Part of a small language model's weights.
Training: a variant of Adam for these matrices, 150M tokens, 4581 steps.
Each number is 200 + 20 x the weight over the matrix's rms, rounded and kept within 0 to 999. Layers, rows and columns count from 0.

# layer 2 MLP down (transposed), 512x128, rms 0.0379, rows 23-50, columns 0-127
203,191,210,206,199,186,194,199,198,194,205,198,208,201,195,197,191,203,196,196,200,198,201,196,206,205,202,209,203,189,199,200,202,196,197,204,203,196,204,198,202,203,200,202,208,204,207,201,202,204,200,200,194,192,199,199,204,199,201,200,199,206,195,199,197,193,201,206,208,206,201,202,201,195,204,198,203,192,202,199,196,200,209,195,195,197,193,201,206,201,186,203,196,203,200,199,204,196,204,191,205,206,199,197,206,211,205,194,202,210,208,198,198,199,199,203,203,198,193,194,196,198,203,192,205,196,196,199
223,180,185,208,224,151,236,183,191,214,221,175,248,215,195,212,181,163,179,181,243,212,182,213,180,182,233,187,187,207,182,215,153,184,210,194,220,202,173,186,180,208,171,186,179,212,187,192,200,188,179,218,231,201,153,177,176,207,197,204,219,212,221,221,206,195,190,184,192,200,203,202,194,197,188,207,201,208,210,187,209,197,193,221,217,188,210,239,227,205,232,212,171,218,205,211,160,157,247,186,215,228,198,183,221,214,195,208,193,187,186,193,222,229,181,197,198,191,207,191,211,189,195,208,211,214,209,205
209,187,191,125,205,214,201,221,206,200,209,206,176,202,211,187,204,200,191,198,192,210,205,209,201,202,207,229,180,207,185,203,224,169,195,203,195,217,199,205,228,206,210,179,186,208,198,188,175,197,214,211,205,84,204,218,224,196,160,195,204,206,201,179,147,232,221,198,243,250,217,205,163,208,192,202,196,208,191,219,209,192,230,200,195,187,214,199,294,217,220,219,188,202,185,226,207,220,219,228,147,215,188,191,183,200,202,228,259,226,219,207,145,186,189,222,195,207,202,166,183,187,175,201,192,150,177,208
202,183,159,139,191,229,208,198,207,212,217,203,186,230,213,189,203,190,206,197,195,206,232,229,223,180,181,213,195,180,180,214,195,177,201,214,213,196,218,204,227,221,180,197,180,204,188,208,175,210,197,214,210,75,187,192,199,206,189,199,213,216,204,204,184,190,202,220,230,236,219,210,165,196,203,202,208,175,208,218,203,207,234,167,224,211,213,214,254,196,232,177,195,168,186,219,211,213,178,216,163,212,203,195,205,227,178,234,235,208,225,205,167,182,199,190,196,189,211,173,190,214,192,194,182,172,215,186
204,234,186,257,194,225,240,216,242,163,197,210,175,184,204,165,202,193,213,212,183,162,215,200,203,269,230,210,184,213,248,148,159,181,223,169,194,167,216,181,175,193,213,202,207,210,196,252,252,144,149,220,183,155,173,164,190,208,229,197,180,202,218,173,195,153,212,173,194,171,178,202,186,214,202,183,204,208,217,181,199,153,193,192,196,188,217,206,195,208,181,262,198,172,163,235,211,182,249,199,195,225,209,236,176,207,163,245,190,210,167,196,217,220,214,288,159,251,173,203,173,236,187,120,210,176,193,282
198,200,200,198,200,196,203,198,201,201,199,203,200,202,204,200,198,200,199,201,201,199,200,200,199,201,201,198,198,201,200,199,198,199,199,201,202,201,201,200,202,200,199,200,200,198,203,200,202,199,200,201,201,198,202,201,199,200,199,200,199,199,197,201,197,200,201,198,197,201,199,199,199,200,199,200,198,197,200,200,198,201,200,198,200,201,205,201,201,199,202,201,201,203,200,201,204,202,201,198,202,201,200,200,199,199,199,201,201,198,202,200,200,202,200,202,196,199,199,201,201,203,202,199,202,199,201,201
198,196,166,143,204,216,197,208,225,203,207,214,180,199,213,180,208,205,191,202,192,200,193,198,205,200,216,222,166,207,187,197,220,173,203,199,199,208,205,199,223,203,197,186,188,212,209,184,170,197,218,213,202,91,201,223,221,195,164,200,213,204,208,175,157,240,207,201,239,252,223,209,166,210,195,203,192,207,189,215,200,191,225,206,206,185,224,206,276,220,226,204,192,197,193,213,216,221,220,232,144,230,176,190,180,200,212,220,253,218,200,204,151,183,204,229,200,209,199,161,182,190,176,191,190,153,178,211
196,189,203,225,201,192,228,215,226,194,205,208,226,216,142,186,177,186,191,200,193,231,168,207,208,219,230,235,211,192,228,193,206,196,215,172,192,205,181,195,195,215,232,173,153,188,197,223,208,187,215,199,193,159,175,201,204,192,207,218,195,209,199,233,190,192,182,226,223,175,221,211,186,195,227,181,204,189,186,188,190,201,226,186,208,209,187,216,248,206,173,172,163,194,218,189,204,239,176,185,153,168,224,185,234,195,196,222,170,241,212,199,234,147,185,220,180,195,172,213,214,206,199,180,194,162,198,232
241,175,229,208,221,200,205,203,183,207,187,193,201,218,172,179,197,190,193,229,198,215,220,184,191,229,202,216,216,201,197,221,215,194,196,169,189,210,172,198,185,214,181,222,205,206,199,205,198,204,215,194,231,171,209,199,186,195,202,201,209,223,212,186,194,165,163,198,170,195,183,214,175,174,173,209,173,193,222,195,200,202,187,183,208,202,244,209,236,182,190,200,206,211,211,212,206,195,219,194,201,185,222,195,221,222,216,208,218,190,204,188,218,189,200,169,198,215,191,198,221,190,198,204,193,209,207,181
189,185,218,155,227,230,208,201,164,211,185,147,239,199,186,210,190,223,226,203,189,208,244,194,193,182,200,225,211,165,210,215,192,167,205,184,195,171,187,228,219,216,207,187,174,195,207,174,238,192,220,227,236,151,223,178,193,205,195,198,196,218,190,206,191,169,184,185,206,199,184,197,248,205,224,208,218,203,208,201,173,175,226,230,203,207,146,204,270,192,203,182,204,213,168,162,181,202,243,188,196,193,187,168,218,217,186,256,201,207,194,229,194,230,197,209,197,188,168,145,206,236,191,194,199,231,207,224
172,181,218,161,229,239,196,225,215,194,181,193,211,186,214,193,203,187,216,173,213,195,202,185,208,203,202,207,219,216,227,211,219,161,204,159,219,169,227,201,166,189,202,194,189,196,244,211,172,218,175,208,221,187,210,183,184,215,203,174,232,186,227,179,209,212,199,194,181,222,210,208,188,190,220,191,157,187,174,225,189,238,202,184,222,224,210,213,221,186,223,184,198,210,190,222,193,157,206,193,181,190,189,237,255,194,202,168,236,192,205,199,219,197,209,209,181,184,186,202,204,205,231,167,223,205,145,207
203,200,203,199,203,197,203,198,199,201,202,202,199,200,199,199,200,203,200,202,199,200,197,199,199,197,198,202,203,199,202,204,203,200,199,199,201,202,200,199,201,199,197,198,199,202,202,203,201,198,201,198,200,197,199,201,199,200,201,200,198,198,201,199,202,198,199,200,199,201,204,199,199,202,206,200,201,201,201,201,199,199,202,202,201,199,198,198,197,200,201,198,200,198,200,199,198,201,199,200,198,199,200,200,201,201,201,200,200,200,197,204,197,196,201,203,200,200,199,202,202,196,198,201,197,202,201,196
245,189,191,149,263,215,222,215,189,161,256,220,215,240,245,259,139,218,187,147,198,190,184,245,166,187,206,132,164,239,187,224,139,125,229,255,182,287,266,200,163,104,264,151,114,186,217,251,213,189,205,235,221,206,219,212,151,229,229,216,173,181,178,192,251,215,160,216,195,262,197,202,228,261,213,176,183,248,145,209,216,128,183,255,207,197,176,229,271,212,161,190,183,218,199,221,199,149,158,198,175,238,232,191,242,220,164,221,170,209,152,158,162,236,187,250,180,180,257,156,130,142,218,177,153,188,188,213
219,201,213,202,204,186,178,200,196,198,192,252,193,187,190,213,212,201,189,209,157,201,166,176,237,201,199,214,235,212,175,216,185,207,191,243,176,190,179,200,185,211,191,188,191,222,195,189,196,199,226,201,216,161,221,194,216,221,200,183,232,183,182,207,216,165,199,239,174,190,203,204,220,201,126,211,181,193,242,191,208,166,230,192,234,218,207,187,236,194,217,207,211,208,186,175,183,169,205,174,145,137,187,199,236,203,204,225,231,174,227,211,220,238,220,178,221,229,197,187,216,216,213,188,223,187,191,194
230,221,212,176,199,190,235,213,197,163,226,181,215,187,238,210,195,214,197,219,211,217,226,204,235,215,160,190,186,176,194,117,213,186,200,177,206,199,210,167,230,207,220,213,224,203,195,207,169,179,198,192,187,129,207,200,210,225,161,182,205,187,198,209,201,211,222,176,221,164,194,218,234,215,211,187,244,147,153,146,223,206,199,185,169,194,180,199,231,167,223,176,216,213,208,193,207,203,245,183,204,240,206,222,179,220,195,163,199,197,207,211,186,218,204,229,168,225,256,184,179,216,224,212,228,204,148,191
199,197,200,200,200,200,200,202,200,200,200,200,198,201,199,198,199,197,202,199,199,202,201,202,202,199,202,199,197,200,197,199,197,200,201,200,200,200,202,202,202,200,201,201,203,201,198,199,199,200,199,200,200,200,200,200,202,201,199,201,201,202,200,200,201,200,204,201,201,202,201,200,198,197,200,200,200,200,203,200,200,198,201,199,198,200,202,204,205,199,198,200,198,198,202,200,199,196,198,198,201,200,203,201,201,200,201,199,200,200,202,198,202,200,197,199,202,203,201,198,199,202,201,201,199,200,199,200
195,260,181,245,224,257,181,218,184,195,194,179,202,212,193,210,168,152,215,211,194,206,216,196,162,256,230,236,175,193,192,206,179,174,186,211,208,183,191,183,210,184,183,235,215,218,243,207,212,171,225,179,217,168,159,221,209,218,240,190,192,202,218,183,197,197,195,197,196,190,216,195,190,211,243,218,221,207,173,189,211,200,202,179,193,188,195,181,216,198,193,214,205,190,210,175,194,201,195,195,222,206,185,193,205,204,199,190,220,170,181,195,235,214,185,182,196,188,197,213,193,176,200,161,195,213,208,192
216,216,198,188,180,175,190,199,192,188,208,192,173,165,212,195,192,214,173,179,184,216,193,199,232,186,216,186,221,216,245,226,195,196,211,194,208,183,194,198,175,208,204,202,225,176,218,200,174,189,192,207,225,201,191,175,183,176,210,176,196,214,182,204,182,201,190,197,192,184,210,202,228,194,196,229,236,162,209,207,180,256,172,199,204,211,260,191,204,197,193,166,218,182,193,221,209,192,175,237,185,176,214,217,190,193,236,224,228,218,230,152,169,195,195,191,205,213,197,199,191,207,219,212,176,196,194,227
218,184,193,215,210,180,219,220,110,189,185,205,210,191,178,217,250,219,216,210,198,174,186,220,175,207,192,185,175,207,208,219,210,224,198,228,231,195,225,217,183,199,183,151,190,229,221,185,213,195,173,228,213,184,163,185,181,228,191,204,173,194,196,201,178,194,208,189,208,153,208,195,228,225,204,200,191,203,225,173,207,204,221,230,206,196,165,163,241,191,245,213,236,178,223,207,207,199,221,192,217,193,160,168,204,163,187,225,199,204,207,199,198,245,200,228,189,154,184,177,188,213,176,187,201,213,205,230
197,239,193,162,184,229,195,188,213,209,219,188,185,211,216,208,243,203,214,209,236,187,205,245,150,177,182,237,201,161,211,199,192,205,216,218,187,222,178,191,171,191,186,204,206,180,186,217,216,211,183,257,226,212,169,206,209,249,211,213,187,192,157,168,212,215,209,157,201,191,204,177,217,220,235,194,187,190,174,178,167,170,244,168,187,213,196,217,207,209,207,218,231,135,177,220,191,203,150,184,201,171,215,216,172,169,217,220,208,177,202,185,199,232,172,188,225,234,179,230,180,207,210,178,204,234,189,194
200,200,199,199,200,197,200,198,199,199,198,198,200,202,201,201,201,200,198,200,198,200,199,198,199,200,203,203,199,198,201,203,197,200,203,197,201,203,200,202,203,200,199,198,203,200,199,195,202,199,202,198,202,200,200,200,201,201,201,199,202,201,200,197,202,197,200,200,202,200,200,203,203,198,202,201,202,197,201,197,202,200,202,202,200,198,203,198,200,199,201,202,198,200,199,202,201,201,198,202,198,201,201,199,201,202,201,200,200,200,202,200,196,201,200,200,199,201,200,199,200,199,202,200,202,197,200,200
203,179,172,167,166,232,219,192,185,180,179,201,194,202,200,169,146,225,201,208,148,206,208,227,245,205,226,204,189,212,199,264,277,200,202,234,178,251,179,177,209,235,268,202,167,134,256,182,129,198,188,245,245,167,200,161,181,237,150,181,238,206,240,188,178,207,223,213,231,177,198,202,153,163,186,171,198,185,173,221,214,198,198,192,185,229,203,202,226,213,208,232,209,186,203,220,202,188,201,214,176,149,185,185,233,170,237,211,230,256,153,228,128,205,239,192,201,189,202,219,184,185,163,216,200,211,202,208
180,224,206,186,174,221,208,189,159,235,183,218,152,221,188,212,190,187,193,198,212,198,214,237,233,212,193,197,201,186,190,223,183,211,202,244,164,210,166,215,203,181,211,179,224,192,156,213,247,145,251,207,208,146,190,178,163,200,224,177,214,179,219,227,181,186,176,214,200,208,158,205,193,208,164,201,196,226,229,203,195,193,183,184,186,203,210,223,208,185,232,192,189,193,216,189,207,201,209,217,215,217,219,179,191,216,217,223,195,200,182,221,191,200,157,230,216,190,219,173,192,192,194,225,213,234,217,225
199,218,167,265,184,226,232,165,251,199,222,269,189,217,167,198,208,190,216,220,147,232,144,182,186,234,213,225,197,203,209,162,244,229,215,232,195,139,193,225,208,182,200,184,187,177,203,228,179,222,191,204,198,152,248,225,210,180,189,182,253,248,215,170,208,167,214,219,176,184,190,158,200,195,193,178,236,159,222,203,192,232,196,179,164,204,257,187,223,146,220,221,171,237,155,164,200,220,224,223,249,203,198,218,246,187,252,139,219,233,194,168,192,168,196,140,155,174,178,149,170,184,216,242,196,182,196,197
216,190,206,258,183,152,195,208,189,200,177,195,230,203,174,197,232,197,230,191,222,185,201,189,192,171,199,204,222,193,185,213,186,179,216,207,219,185,218,198,209,205,188,178,187,201,194,188,190,211,213,214,229,175,150,178,192,189,199,202,205,182,183,204,221,208,159,197,206,169,192,207,230,173,202,219,202,186,230,190,212,207,197,221,193,208,187,217,187,186,215,174,198,215,226,207,197,209,232,197,150,203,212,195,210,198,207,215,183,207,202,214,225,186,189,214,239,200,193,197,218,201,205,165,194,190,199,201
202,200,202,200,197,197,197,202,202,197,198,205,200,201,198,197,200,200,199,199,203,201,202,199,202,198,202,201,201,199,198,201,199,197,200,202,200,199,200,199,199,199,200,198,199,201,202,200,198,199,198,201,201,200,203,201,199,202,199,199,200,198,199,198,200,201,202,199,201,206,200,200,194,198,201,196,203,200,200,201,198,197,203,198,201,201,197,203,200,198,199,196,199,201,198,194,196,201,202,198,203,199,201,200,200,196,198,201,204,203,196,204,202,199,201,201,200,200,197,200,199,201,196,202,200,201,198,202
199,199,199,203,201,198,198,202,200,202,200,198,201,199,198,200,199,200,200,199,200,200,201,199,204,197,200,201,202,201,201,200,199,199,201,203,199,200,201,200,201,197,199,201,201,200,206,200,201,199,201,197,199,194,200,202,201,200,203,200,200,199,201,199,201,203,204,199,200,208,201,200,199,201,201,199,202,202,200,199,198,198,199,198,198,199,196,201,197,197,197,199,200,202,200,200,201,201,204,197,200,200,201,198,201,200,205,200,205,200,200,203,199,200,200,200,202,200,199,199,202,198,199,199,198,200,200,198
197,229,194,150,269,231,203,216,141,190,254,244,243,172,215,192,152,170,175,147,206,197,177,211,196,174,196,159,199,219,233,258,166,231,248,231,229,242,228,201,147,189,242,213,201,111,200,218,239,178,197,228,192,207,224,200,157,190,215,181,217,204,198,200,200,200,136,237,223,246,216,201,206,212,211,174,199,196,210,225,214,125,166,208,213,195,179,184,212,176,216,181,179,167,190,176,224,157,203,229,194,217,224,192,182,223,159,225,193,281,173,159,201,242,162,192,228,169,224,193,144,194,221,192,115,169,215,207
# layer 2 MLP up, 512x128, rms 0.0722, rows 24-50, columns 0-127
167,198,175,194,197,227,141,182,234,190,199,223,164,184,200,172,179,213,162,213,187,174,167,199,197,214,196,211,170,216,215,173,209,220,185,239,172,191,217,226,201,191,217,218,222,206,210,203,220,215,198,210,151,213,209,216,194,208,224,164,200,192,166,176,192,220,211,214,227,194,207,201,192,210,202,221,168,160,196,176,193,214,224,231,223,245,177,187,191,224,200,167,227,179,202,190,196,250,164,226,183,222,195,259,179,175,214,205,189,222,209,225,184,180,221,182,208,217,180,196,185,187,207,207,216,184,225,166
194,187,179,142,182,238,183,205,207,204,194,202,183,193,214,174,204,214,167,198,183,195,182,188,180,179,199,211,177,198,186,205,237,176,199,220,198,221,210,207,236,189,224,199,190,210,175,207,177,210,212,198,195,169,214,222,213,188,158,196,199,222,215,185,164,206,231,186,241,237,218,196,156,190,195,223,205,217,193,193,193,209,227,218,196,222,213,188,253,217,244,197,207,209,193,214,224,211,220,229,158,202,191,196,162,186,176,239,253,229,214,187,154,167,210,223,213,211,196,169,189,187,167,205,207,155,177,184
196,187,160,182,190,241,210,192,221,211,216,226,187,225,185,186,183,224,200,189,166,165,195,204,194,207,201,212,187,175,206,194,207,181,224,234,211,181,221,203,239,177,193,179,197,217,170,210,184,218,207,195,189,192,186,241,228,206,196,186,200,216,209,179,177,191,220,168,253,223,208,201,168,176,213,226,224,176,201,211,155,235,226,197,221,195,223,176,229,208,244,163,213,191,183,211,226,235,192,227,163,187,195,190,188,207,195,244,221,227,208,182,176,180,185,211,213,206,198,208,206,173,169,221,201,178,154,177
278,171,194,188,214,179,204,207,211,135,192,226,194,205,222,161,151,201,206,168,195,211,207,193,230,177,209,160,197,217,132,234,219,160,219,197,176,203,185,219,195,247,180,259,177,157,172,173,173,230,225,202,198,167,223,235,219,247,161,232,178,232,180,190,168,177,209,206,230,210,183,248,170,219,196,222,201,176,179,183,140,214,243,245,207,203,229,190,213,166,224,182,209,211,169,173,192,270,217,193,165,199,193,224,165,176,214,201,212,233,179,209,170,218,189,224,248,204,219,197,204,173,182,204,164,196,175,211
205,201,207,201,196,201,199,198,200,203,198,196,204,207,197,202,204,193,209,207,205,201,201,205,208,206,195,198,200,200,210,202,201,197,195,187,201,198,201,208,197,196,200,191,200,206,196,197,205,194,206,207,197,204,194,200,194,201,200,195,193,206,200,203,201,196,200,196,204,202,205,204,209,192,198,200,202,198,193,193,201,204,195,195,202,202,199,203,199,198,203,198,204,201,193,192,193,200,193,195,203,198,205,206,203,204,205,198,198,204,201,201,209,203,202,197,204,199,202,202,201,210,197,203,198,199,198,205
187,183,157,151,175,244,177,216,217,203,201,208,188,190,225,177,205,213,175,197,190,186,182,181,180,177,201,203,171,202,203,196,234,165,206,213,201,222,204,190,230,192,208,195,201,212,183,201,167,212,214,195,201,157,212,220,216,192,155,199,187,219,226,179,179,221,229,194,233,251,215,210,167,201,202,217,204,216,194,203,182,206,231,214,196,213,213,196,258,212,250,189,203,207,195,220,225,212,230,235,167,208,177,196,157,186,190,225,255,220,190,185,160,175,212,217,216,214,201,172,186,192,172,201,199,159,191,186
163,227,197,184,153,222,211,225,187,195,172,187,176,195,219,185,225,191,164,217,199,224,243,182,181,208,207,244,181,179,166,196,237,247,207,159,197,206,197,192,231,158,196,188,217,187,184,206,161,173,204,153,161,165,218,219,214,139,178,196,210,242,224,137,204,155,233,207,213,251,218,194,159,218,168,221,178,217,182,191,205,249,219,184,182,213,173,231,225,258,210,218,196,210,197,239,209,215,216,221,216,200,201,208,168,225,182,200,216,178,159,190,200,166,217,184,222,200,207,188,177,214,192,218,202,177,215,203
170,233,172,174,194,202,217,195,201,198,219,197,196,177,233,220,204,208,187,191,203,197,200,219,191,171,196,195,160,200,212,164,193,187,198,214,206,173,232,206,205,206,226,208,205,190,181,209,200,208,195,228,192,192,216,222,191,194,184,190,188,173,174,195,178,241,223,229,221,186,199,181,214,205,206,205,226,207,184,195,213,205,201,214,194,185,177,215,206,209,195,206,172,197,178,198,178,191,205,216,192,204,200,189,194,194,184,188,187,201,172,192,190,203,209,236,216,187,193,193,169,206,195,235,190,205,202,211
193,206,172,216,197,226,232,210,215,172,206,244,164,219,185,184,159,185,180,188,183,213,199,205,190,252,208,194,199,193,233,182,262,208,221,233,199,201,174,194,193,140,223,199,221,214,190,210,185,197,174,223,159,169,179,195,205,176,186,201,210,193,230,143,171,181,226,209,213,212,230,195,171,217,152,196,180,155,166,202,232,241,210,183,216,200,198,202,200,233,248,199,239,207,203,212,214,212,182,221,200,226,185,239,157,228,230,231,250,210,209,181,169,140,202,183,203,198,210,212,208,161,197,171,210,135,189,193
187,186,180,203,164,221,203,235,231,222,182,197,191,245,189,170,217,218,192,192,180,175,186,174,180,228,165,215,190,173,203,180,217,200,202,207,192,159,209,182,237,196,192,172,238,223,170,188,232,214,223,195,193,185,189,232,236,189,204,186,219,222,219,232,181,202,216,188,217,187,205,171,177,180,198,212,209,220,222,183,169,240,203,184,215,220,205,169,201,210,218,159,222,205,211,188,245,253,201,209,171,159,175,194,180,221,213,214,213,182,177,202,196,167,225,192,221,200,198,239,175,209,195,187,220,215,210,185
198,193,186,198,191,201,195,208,200,194,203,209,204,191,202,207,207,200,204,195,201,197,223,197,206,204,201,202,207,192,198,192,197,198,206,205,191,195,205,203,207,199,204,208,195,197,202,198,197,200,202,209,193,204,191,200,209,210,202,205,201,201,206,207,197,200,197,201,200,198,203,204,190,200,203,195,191,194,197,194,200,201,202,205,197,203,200,203,200,201,200,202,194,204,194,193,206,201,200,197,201,198,201,196,206,206,196,206,195,203,198,197,206,195,194,193,195,196,199,198,196,225,199,202,198,197,206,209
179,186,187,220,159,205,183,176,201,210,171,202,167,178,189,173,215,211,223,198,179,199,206,176,183,204,195,241,210,165,219,159,236,214,188,158,194,153,175,180,219,232,149,205,224,218,197,161,170,219,195,187,191,190,221,205,243,195,199,187,189,226,236,206,170,202,248,181,225,190,225,222,182,189,183,216,207,192,242,199,183,270,222,191,211,234,227,146,201,190,202,195,232,202,226,222,205,225,186,212,178,188,168,210,192,202,214,202,235,194,229,207,195,163,201,171,226,212,169,233,235,226,165,207,214,186,219,177
196,183,199,194,183,204,209,194,204,196,227,188,212,145,212,193,190,200,224,181,235,194,188,236,195,201,230,187,176,186,214,190,181,233,187,156,221,218,235,216,178,180,210,139,203,215,222,254,175,230,189,194,181,177,181,197,233,166,180,206,196,176,219,186,192,237,220,189,211,203,228,173,156,193,231,215,236,192,199,201,243,225,223,215,186,156,187,215,205,177,216,223,208,202,194,200,199,204,184,203,237,207,231,187,188,183,167,189,188,218,199,147,187,175,203,241,216,154,186,200,221,188,187,249,196,155,208,191
206,208,168,211,165,232,159,228,183,197,182,212,188,146,210,172,181,194,224,222,154,209,188,194,206,229,202,194,238,190,265,201,240,208,129,206,203,208,159,181,211,192,222,196,180,220,188,210,207,180,221,177,183,182,177,217,210,198,169,219,168,227,221,213,146,201,242,192,204,196,206,162,155,131,208,182,213,202,196,223,182,209,227,210,229,240,235,195,221,233,212,148,231,171,245,234,224,235,197,264,189,218,172,182,180,191,223,258,240,179,225,170,162,171,251,174,223,199,208,194,224,194,213,162,199,176,195,164
203,199,202,195,200,199,203,202,200,205,206,197,199,207,202,202,201,207,196,201,198,199,198,199,206,193,203,202,199,205,197,206,197,204,198,212,203,201,197,197,197,204,206,211,203,201,204,206,199,204,201,199,201,198,204,202,201,198,198,193,202,197,199,201,201,200,205,199,194,200,192,207,198,197,195,199,209,206,199,206,200,202,196,203,201,198,195,205,192,198,196,200,198,203,198,210,202,199,204,199,197,203,193,199,196,201,201,200,201,201,197,202,194,197,202,200,203,199,198,198,202,188,201,203,199,203,202,193
203,185,234,197,181,230,220,175,207,190,194,203,188,188,196,179,214,228,182,170,188,156,183,202,229,204,231,198,152,207,169,232,213,169,206,182,159,211,223,170,190,219,187,258,195,175,184,184,149,204,194,184,205,163,261,222,212,193,148,222,185,180,183,214,207,249,215,171,194,229,223,188,206,207,161,191,191,172,204,242,183,232,238,213,208,220,279,245,207,207,218,204,195,192,160,178,217,214,175,211,195,203,218,196,197,206,216,208,210,230,186,210,173,202,212,209,207,190,159,215,178,242,184,203,206,175,209,188
230,163,197,208,236,183,185,227,273,199,193,224,186,222,210,183,218,181,214,193,188,220,192,160,215,214,203,203,211,227,167,198,204,179,231,206,182,196,186,171,203,192,212,193,223,169,175,198,187,229,186,186,183,215,200,203,218,203,185,197,228,194,207,188,195,187,195,224,218,218,247,204,184,223,192,191,220,193,164,143,203,238,245,198,175,182,234,165,206,195,212,220,224,208,182,196,198,232,194,218,166,171,177,232,180,224,184,208,220,190,211,191,196,186,219,216,232,178,178,193,201,172,155,205,210,184,182,167
191,219,215,238,169,232,199,170,182,163,232,225,158,173,160,184,172,202,202,216,187,206,207,207,230,180,206,162,183,189,280,158,213,183,173,195,176,219,208,163,203,188,186,220,206,158,219,256,209,212,193,216,154,191,180,196,218,226,220,178,176,174,214,178,137,262,257,216,198,189,178,221,201,196,175,207,202,159,170,236,220,210,224,195,219,225,244,216,211,176,202,185,193,182,210,180,196,225,169,230,191,221,214,247,171,248,199,256,236,190,183,163,189,189,225,194,200,257,197,196,180,189,178,173,209,193,204,185
222,204,182,199,192,224,224,202,189,203,178,190,215,199,223,171,148,239,222,198,176,217,191,179,185,201,187,179,168,192,219,156,193,221,188,207,143,213,187,210,181,217,185,200,202,259,156,127,196,186,249,227,205,188,206,247,198,211,196,191,157,237,232,238,205,226,215,222,209,204,209,186,178,171,156,151,217,223,263,212,138,214,221,231,243,242,222,183,222,163,203,208,193,237,192,189,240,199,210,205,181,180,158,213,198,190,176,226,203,216,205,189,174,181,204,211,224,220,201,223,211,198,169,201,175,186,178,186
203,201,194,205,196,203,203,201,206,201,200,207,202,190,201,205,206,205,202,207,205,197,200,201,202,201,210,197,201,194,197,196,205,198,199,207,197,198,203,198,202,199,199,210,202,199,207,197,199,202,198,203,199,207,207,206,205,204,195,205,210,198,200,201,199,207,199,203,196,201,200,202,190,203,199,198,205,201,200,204,191,203,201,197,202,199,191,208,202,200,196,198,209,207,207,203,202,194,196,192,202,201,199,191,204,199,197,198,209,196,191,198,209,204,200,205,202,206,208,199,199,200,198,203,198,198,208,202
203,188,174,193,158,221,201,173,198,172,199,205,251,171,182,179,172,225,193,218,219,213,202,186,225,218,222,206,196,220,169,231,234,197,162,161,178,222,198,183,193,197,139,232,209,168,205,180,145,237,224,176,201,171,200,197,237,217,109,203,163,241,273,174,170,222,234,192,245,229,239,217,181,191,206,171,216,180,171,292,226,225,234,197,168,233,240,212,213,197,243,192,204,180,186,187,225,228,174,209,173,240,162,187,219,150,220,204,237,242,210,198,149,185,198,178,197,229,161,199,237,198,163,174,156,174,166,193
209,174,225,189,230,177,171,196,209,181,228,202,196,186,238,187,243,199,200,206,227,211,171,177,192,172,228,207,212,206,195,228,190,159,215,211,236,191,219,171,226,211,197,209,188,171,219,218,172,265,151,206,193,184,218,184,234,234,162,208,178,247,220,154,221,222,192,170,227,224,258,224,202,208,217,221,213,195,180,220,249,227,215,227,178,181,207,177,215,226,196,183,172,177,183,152,156,226,190,192,192,182,150,199,177,182,192,205,228,190,185,190,216,200,210,163,224,193,220,214,206,205,165,213,201,173,232,217
210,216,171,217,144,170,198,183,190,235,184,174,190,125,222,202,181,222,202,186,221,196,201,177,195,210,219,234,194,217,162,200,216,190,148,187,179,195,199,194,181,274,171,264,216,157,191,234,161,222,198,175,155,178,258,207,179,172,129,222,165,216,190,207,173,236,229,226,212,213,237,250,214,186,225,137,201,188,208,215,228,225,231,178,181,197,246,214,186,272,242,212,188,221,161,217,246,200,192,238,203,211,242,222,194,175,215,198,194,214,235,162,143,191,233,205,193,176,195,196,184,183,182,204,217,187,223,174
211,225,199,179,218,176,187,184,209,178,215,202,148,190,230,204,152,204,178,190,194,213,176,215,210,212,173,223,193,201,203,176,213,244,176,210,200,172,198,198,214,208,222,213,203,213,196,219,204,223,192,221,118,204,222,219,186,171,197,171,221,168,222,150,185,199,231,216,234,209,220,156,167,203,198,193,218,173,198,165,197,227,222,186,224,185,205,228,196,209,235,234,182,164,157,190,209,221,238,198,209,213,211,205,178,214,204,218,226,172,193,205,189,195,179,181,193,218,191,177,179,204,200,232,238,174,196,197
202,200,195,199,199,206,199,208,196,201,202,195,201,199,201,207,204,198,202,194,196,198,208,201,202,197,199,205,196,203,201,202,201,203,199,205,199,200,192,204,200,196,201,204,197,199,194,190,205,210,196,204,194,198,199,200,207,200,197,191,199,203,208,201,202,207,207,197,202,200,208,200,206,218,200,205,192,193,203,197,202,194,193,206,197,199,206,197,198,208,202,203,197,209,206,194,199,204,215,195,196,205,206,206,196,207,196,200,193,198,200,196,202,192,202,202,203,197,198,201,200,204,206,195,191,201,190,199
197,202,197,193,199,207,204,202,203,197,192,205,200,209,202,201,203,200,210,206,204,199,202,199,197,196,203,202,197,192,209,201,205,201,199,195,201,199,200,205,202,205,202,195,196,203,195,204,197,198,205,197,203,206,205,203,204,206,191,200,207,197,196,208,204,203,201,208,202,200,205,209,196,204,201,202,198,211,199,196,212,194,200,203,200,202,211,191,200,199,217,198,188,194,193,197,199,201,199,203,199,206,199,207,196,194,205,201,195,189,190,198,198,193,197,204,200,206,197,201,199,217,202,202,200,196,201,205
176,200,181,216,180,200,179,174,248,213,219,215,195,174,193,209,201,192,213,231,170,201,210,211,229,216,212,236,194,190,182,154,229,188,180,162,165,190,190,162,227,211,155,233,223,202,193,209,191,211,169,153,191,194,201,204,222,173,164,178,186,194,209,192,202,188,242,188,216,203,221,210,226,220,174,210,194,154,168,190,191,251,238,194,189,229,247,184,210,179,211,210,228,188,237,206,188,227,172,192,173,213,179,239,201,197,209,200,221,174,215,240,169,167,207,196,194,219,138,188,232,192,184,231,244,188,175,172